{"n_layer": 11, "d_model": 64, "n_head": 3, "n_kv_head": 3, "head_dim": 32, "d_mlp": 192, "vocab_size": 8192, "activation": "swiglu", "norm": "rmsnorm", "norm_place": "pre", "norm_eps": 1e-05, "positions": "rope", "rope_base": 10000.0, "rope_fraction": 1.0, "qk_norm": true, "attn_scale": 0.177, "bias": "none", "tie_embeddings": false, "parallel_block": false, "extras": ["capped logits"], "init": "normal", "init_std_qkv": 0.0563, "init_std_o": 0.0, "init_std_up": 0.0563, "init_std_down": 0.0, "optimizer": "soap_variant", "lr": 0.0155, "beta1": 0.95, "beta2": 0.99, "weight_decay": 0.039, "lr_head": 0.00965, "grad_clip": 1.0, "warmup_steps": 92, "schedule": "wsd", "decay_fraction": 0.648, "decay_shape": "linear", "final_lr_fraction": 0.1, "batch_tokens": 32768, "seq_len": 512, "doc_mask": false, "train_tokens": 98460000, "steps": 3005, "dataset": "wikipedia_en"}
Each number is 128 + 32 x the weight over its row's rms, rounded and kept within 0 to 255. Layers, rows and columns count from 0. The size above them is the row's rms in percent of the matrix's.

# layer 3 attention output (transposed), 96x64, rms 0.383, rows 14-31, columns 0-63
size [ 96  91  90  80  91 100  87  80  93  89 102  94 110  80  93 110  88  92]
[[130 114 154  85 168  98 117 162 156 155 114  91 128  95 148 138 102  80 159  79  97 125  85 114 188 148 143 101 148 173 115 159 125 159 101 143 152 202 164 140 145 112 145 153 171 175 103 206 161  76 124 156 174  93 121 150 110 137 134 119  72 158 153  93]
 [163 100 109 142  87 150 155 183 147 153 128 154 156 124 107 149 171 143  88 134 148 122 154 155 150 142 125 123  61 110 121 102 139  65 120 115 149  62  69 169 120 106  88 125 132  76 135  67 141 164 137 133 123 120 200  63 147 122 165 120 158 172  92  83]
 [175 160  86  69  86 152 153  95  89 107 102 126 122 143 107 133 185 120 142 124 182 134  86 181 100 124 111 105 101 113 188  59 113  89 145 119  89 138 175 151 130 160 118 188 118 181 128 140  99 164 105 131 128 153 127  78 162 134 120 157 179  94 146 165]
 [123 108 158 120 149  94 155 172 149 128 127 148 172  99 113 155  71 106 119  87 153  90 151 116 189 117 103 126  85 175 133 159 136  98 154  74 161  97 123 150 142  89  95 139 103  85 135  80 174 149 137 145  90 100 141 200 210  83 130 145 136 104 130  78]
 [139 122 130 173 147 166 102 176 157  78  93 172 128  98 114 119  83 103 121 113  98  80 208 129 157 145 184 112 125 104  97 187 174 121 119 144 104  88 135 129 137 106 181 111 136  30 156 144 150 160  95 114  88 115 127 139 133 116 131  80 119 153 162 101]
 [ 91 155  80 144 106 141 169 188 119 112  99 121 148 112 144  78 142 120 128 141 159 164 125 131  94 105  71 124 159 161 113 156 103  73 149 135 163 122 107 211 123 130  58  77 183 117 112  64 101  88 120 117 146 103 156 116 119 155 125 127 104  53 123 112]
 [150 116 142 163 167  96 119 167 100 161 131 106  93 175 157 129 141 109 146 195 143  94 169 126 143 131 162  83 164 113 169 211  86  96 129 116 108 190 143 150 155 141  68 119 152 111 132 208 138  67 147 143 108 141 103 143  74 134 127 151 113 107 157 131]
 [103 167  83 123  92 159 165 149 107 114 117  87 166 104 141 109 141 193 109 132 134 169  92 140  88 135  51 137 125 117 112  79 143 103 170 105  90  91 120 144  90 140 108 164 135 156 156  72 133 166 126 126 138 221 156  63 130 105 144 124 179 100 125 143]
 [124 145 111 145 113 174 159  96  53 112 108 106 100 161 139 127 195 129 112 188 151 185 104 112  77 118  59  93 151 159 157 138 102 126 113 131  88 122 100 126 146 123  56 102 174 161 144 107 189 104 124 113 160 168 128  55 135 128 112 104 131 112 141 132]
 [157 146 120 153 115 176 149 160  92 129 110 142 141 125 138 108 139  69 118 144 141 123 197 107 129 101 153  94 120 131 170 190 159 123 107 164  69 159 134 201 139 109  96  87 167  56 139 154 193 101 115 149 138 106 147 139 145 126 130  72 103 136 194  89]
 [150  83 162 138 163 125 152  85 135 187 152  63 158 152  98 105 122 145 124 217 115 124 134 115 142 144 104 114 168  93 182 111 118  87 223 117 126 113 144 114 130  48 129 125 114 122 137 135 106 149 155 169  90 183 114 125 155  93 127 101 157 139 104 113]
 [133  94 124 110 126 138 105 150 166 209 173 114 175  81 139 127 132 154 128  58  89 135 137 151 132 158 160 152  68  59  83  89 176 136 143 118 136 158 142 144  83 162 168 176  90 128 117 150 137 136 160 170 149 170 177 151  95 132 182 128 125 134 135 101]
 [151 136 129  77 121  51 108 118 148  83 132  94 124 151 103 153  92 111 162 157 118  87  94 126 156 155  95 113 167 133 139 111  80 120 101 131 183 114 166  80 129 143 173 210 109 204 142 151  88 133 131  82 118 111  78 120 117 104 137 127 139 168  68 113]
 [114 145 127 106 130 120 162 118 109  64 106 119 192 127 131 121 106  57 147  71 146 128 134  57 159  87  81 119 128 164 107 171 139 146 149 122 135  75 143 127 151  69  99 136 153 104 112 110 185 160 144 121 155  77 130 179 187 123 134 110 157 126 159  63]
 [111 104 150 164 143  38 147 197 164 132 122 161 132 141 120 150  65 160  95 132 133 102 158 102 185 131 130 171 119 175 121 173  88 125 144 112 177 110  77 136 136  76 108 109 129  77 157  88 149 120 147 135  95  65 142 161 157  99 133 117 120 163  88 113]
 [149 105 104 147  98 111 133 132  87 109 132 174  98 136 128 134 160  75 154 115 177 122 126 149 119 142 102  98 123 117 124 128  86  90  74 149 174 163 130 137 174 128  95 204 135 185 181 129 192 115 157 117 163  62 125 124 172 146 173 110  85 162 135  65]
 [148 158 172 155 181  73 127 136 113 127 186 101 154 157 136 154  90  72 171 167 103  93 160  83 137 109 113 101 145 136 134 217 135 122 112 126 179  56 107 115 103  79 148  98 112  69 160 116 155 117 130 115 140  92 101 143 111 109 108  71 129 108 131 102]
 [111  99 169 175 180  50 125 175 146 186 147 124 121 151 143 145  76 118 145 150 107 105 161  99 161 143 139 158 149 131 120 181  95 142 148 119 176 169 105 138 131  61 120 120 125  98 151 151 165  75 161 186 129  80 121 185 131 102 118 104  87 154 126  96]]
# layer 3 attention value, 96x64, rms 0.418, rows 15-31, columns 0-63
size [ 93  86  80  95 103  95  77 100  97 116  98 108  90  88 113  88  84]
[[127 129 158  77  97  90 135 198 107 130 138  96 141 166  82  76 105 123 182 144 127 178  59 129 104 142 134 131 161  76  52 131 150 171 102 111 114 147 128  86 172 152 108 146 137 125 129 139 144  93 152  92  63 133 145 186 157 141 133 123  68 124 127 116]
 [145 143 189 140 175 133 139 169 184 162 127 108 155 171 158  75 101  84  60 147 108 107 163 120 139 144 158 169 202 154  91 189 172 175 113 114 100 114 137 124 126 112 139  47 115 118 139 131 173 137 150  89 151 163 148 134 112 110 136 113 161 140 132  95]
 [ 94 123  96 125  72 119 103 157  98  89  94 109 114 134  80 122 113 117 149 167  84 184 125 192 103 145 161 138 115  85  94  79  85 134 110 145 134 127 188 165 109 151 169 141 144 159  60 153 142 134  91  91 160 188 114 125  94 162 166  97 119 144 141 185]
 [145 180  83  55  84 102 162 168 104 115 188  81 106 124 189 169  94 160 135 133 147 153  78 165 163  94  98 168 123 120 174 125 106 112 148 134 156 169 126 124 142 124  98 122  95 110 157 176 144  91 129 143 169 157 191 159 172 116 136 164 151 122 109 108]
 [119 111 132  91 138 109  74 118 106 125 126  86 141 121 120  92 165 131  89 121 100 126 143 111 187 159 197 111  74  82  66 101 152 153 126 104 120  98 123  69 115 129 118 171  83 108 129 134  89 181 163 130 102 111 159 110 177  84 132  94 174 194 162 166]
 [ 61 151 143 119 118 191 138  89 209 155 133 125  63 129 176 109 120 148 128 112 116 120 109 103 104  81  79 123  86 133 118 107 133  95  83  85 134  68 132 110  98 102 179 130 114 115 160 117 119 146 174 154 194  89 116  92 158 107 106  98 113 124 180 125]
 [136  96 185 106 141 105  90 178 175 118 113 112 152 161 122 119 189  55  89 138 144  88 139  86 150 152 186 136 104  79 102 147 185 208 161 142 156 164 133 124 181 160 126 143 139 124 102 123  98 107 155 107 130 112 170 118 126 134 110 121 122 192 130  91]
 [118 109 157  94 124 117 104 133 207 192 130 158 101 152 144 123 163 170 122 125 132  72 157  53 170 129 169  93 114  92  95 125 140 158 115  72 147 120 140 100 133 157 172 135 119  89  67 105  73 150 155 164 120  72 138 141  98 103  90 128 125 138 185 132]
 [113 138 117  64 155 138 121 149 147 130 181  92  72 152 177 115 104 199 121 188 174 116  73 115 151 104 108 129 120 101 126  97 114 114  88  79 159  46 128 117 154 105 164  89  84 104 129 154 105 136 137 172 137 149 159 154 155 136 167 178 126 116 164 152]
 [ 63 122 166 147  98 130 117 139 156 115 107 199  95 158 134 138 148  94 172  54 176 144 150 105  71 132 137 131 111 152 115 170 115 144  51 106 159 145 103 163 113 193 126 138 130 115 147 109 171  54 134 104 144 153  87 118 104 140 154 127  90 170 142 142]
 [140 135 133 134 157 127 126 157 111  43 102 108 114 143  87 108 116  95 145 174 173 151  49 151  99 131  63 124 146 127 187 134 136 162 135 166 118  92  88 162 201 110 118 108 168 153 189 137 136  94 141 104 130 127 109  91 151 156 161 140  79 136  85  95]
 [ 98 138 160 160 114 158 154  95 126 176  98 161 164 119 151 186 149 110 110  32 104 158 175 151  85 150 165 172 111 147  92 148 141 132 186 150  82 178 148 141 107 124  92  71 122 126 127  65 156 158 141 128 121 159 123 108 121 112  76 141 149  92  94 121]
 [108 121 101 111 140  89 114 165 114 123 137 128  96 106 126 163 109 184  82 157 125 135 155 163 142 187 202 159  70  76 104  70  76 138 134 123 154 111 137 176 114 151 177 114 143 112  70 130 127  73  69 152 108 191 129 136 114 113 146 119 136 150 127 183]
 [106 132  89 119  86 146  97 114  70 107 116 125 148  85  69 139 149 114 196 114  80 176 123 152  62 124 145  94  91  90  84  92 149 100  99 130 112 141 163  86 105 121 127 204 134 165  63 102 112 143  96 108  98 149 134 164 120 158 120 130  82  99 139 160]
 [139 153 168  86 158 127 100 136 173 157 116 116  83 142 101 115 102 192 132 126  42 167 119 138 165 119 173 153 166 128 134 119 144 151 127 135  49  66 109 118 119 115 138  73 150 110  91  95  96 170 177 145 137 141 152 150 106  67  87 157 157  96 145 121]
 [ 43  98  85 109 110 165 133 119 111 160 162 154  91  97 198 167 123 163 118 111 141 190 142 151 155 113 115 140  61 109 112  84 117 111 148 150 139 198 186 162 160 133 121 171 117 121  99 114 108 122 104 125  83 147 124 128 121 109 101 151  91 157 147 194]
 [ 69 110  88 131 121 186  94  67 110  93 111 163  54 110  95 152 135 158 167  98 123 183 117 129  75 103  96  65  95 143 167  89 121  85  71 137 113  68 127 116 115 107 160 175 154 136  92  94 125 153 113 120 122 123 111 126 116 148 137 122  82  99 136 155]]
# layer 3 attention query, 96x64, rms 0.434, rows 32-38, columns 0-63
size [ 74  69  91  89  86 113  72]
[[185  48 186 126 155 168 168 130 154 167 107 109 151 146 157 122 165 132  95 100 145 121  97 181  98 125 120  77 111 147 158 102 139 157 100  89 153  71 146 139 166 168 158 141 105 178  90 130 122 125 148 138 124 121 127 199 109 118 209  97 138 114 103 135]
 [111 140 116  90 161 127 133 106 144 133 172 180 117 115 103 122  96 120 112 129 125 154  69 156 190 185 137 116 157 117 165 157 155 100 199 189 125 115  66 143  50 103 133 121 162 101 143 153 142 160 155 106 100 160  97  94 158 101 125 168 128  67 169 141]
 [149 157  76 132 138 127 140 134 142 115  97  91 202 151 138 153 183 115 122 157  74 124 101 124 207 155 146 131 118  73 147 128 199 100 147 152 172 156 106 168  84 163 165 142 146  69 113 189  95 141 112  97 107 104 151 165  79 116 130 137 113 109 107 129]
 [ 92 146 155 130 142 126 115 117  86 178 178 164  98  88  83 167 116 115 146 135 162 110 158 164 108 116 123 152 145  80 174 158  86 194  94 134 124  98 140 117 180 148 131  74 105 126 174 139 121 135 176 194  78 118 129  54 148 149 128 147 145 175 142 162]
 [149 101  93  96  67 122  96 154 140  96 147  83 107 178 148 170 163 132 133 121 147 114 148 140 125 105 109 122  92 167  75 108 115 145 100 110 164 128 167  95 164 161 115 158 147 159 102 156 115 173  96  80 171  97 124 205 147 175 157 122 173 152  48 128]
 [138 142 153 135 218 127 161  87  99 175 160 170 114 103  78 114  98 110 156 121 137 152 156 123 111 114  99 135 159  93 164 166  95 104 135 117  74 110 122 123 121 122 119  62  98 125 168  91 140  97 144 181 119 120 130  27 121 138  89 135 129 127 182 171]
 [109  96 115 136  83 139 140 145 133 107 139 162 108 142 154 155 155 133  84 165 128  95 129 157 119 164  80 130 101 199 122  82 108 190 141 142 149 141 127 147 170 143  94 158 185 171  56 166 127 146  97  96 132 115 109 210 125 146 163 135 124 192  68 122]]
# layer 3 attention key, 96x64, rms 0.409, rows 32-38, columns 0-63
size [ 84  95  96  75  84 110  88]
[[ 95 174 125 149 119  95 105 133 148 108 136 153 121 113 134 131 101 142 132 115  98 138 119  88  90 157 134  91  82 143  79 115 164 161 179 164  35 165  64 141 144 106 163 138 118  90 135 134 159 157  53 113 139 201 153 116  91  87 110 159  86 151 161 115]
 [ 95  96 147 175 144 159 170 143 103 127 131 128 202 138  83 110 135 138 127 161 131 143 135 175 138 166  71 151 104  74 165  95 128  84 102 137 201  84 144 123 177 208  77 165 130 159 116 120 122  97 152 130 117 136 145 118 160 198 105 117 127 156 120 106]
 [198  86 113  92 168 136 194 212 133 128 122 144 146  94 157  70 118 136 129 171 121 148 125 137 108 114 129 136 151  90 137  83 131  80 150  86 139  68 132  94  99  99  79 150 112 128 127 121 148 132 129 171 145 113  77 118 188 181 141 172 102 145 168 125]
 [104 175 165 153 123 107  94 140 112 192 147 146 106 104  82 124 139 159 161 135 117 103 152 116 113  92 196 151 126 173 135 125  62 173 148 138  87 136 112 159 145 120 189 112 143 143 103 114  77 132 134 102 104 144 204 119  99  67  73 146 137 179 101  89]
 [112 136 122 115 135 124 106 123  64 138 116 202 141 136  76 144 187 156 133 113  91 121  92 152 141 116 186 139 101 171 124 110 135 187 155 142  78 157 132 127 117 123 171 133 129 108 121 109  67 129 161 105  77 120 189 169  78  63 105 113 158 116  89 178]
 [146  76 129 171 172 108  88 136 182 173 198  72 133 107 129  78  89 162 124 140 151  86 135  91  97 141  89 137 120 140 165 114 140 139 134 127 126  90 103 109 192 124 137  81 184 142  94 157 168 113  95 141 114 151  96 127 177 153  92 151 129 182 129  78]
 [ 98 143 126 179 108 101  94 102 141 101 187 133 120 141 105 129  93 154 165 127  50 157 159 139 116 101 102 103  75 195  86 160  81 176 163 111  89  74 167 129 140 155 153 131  90 134 130 123 106 137 185  97 129 131 188 135 151 119 128 111 165 123  71 159]]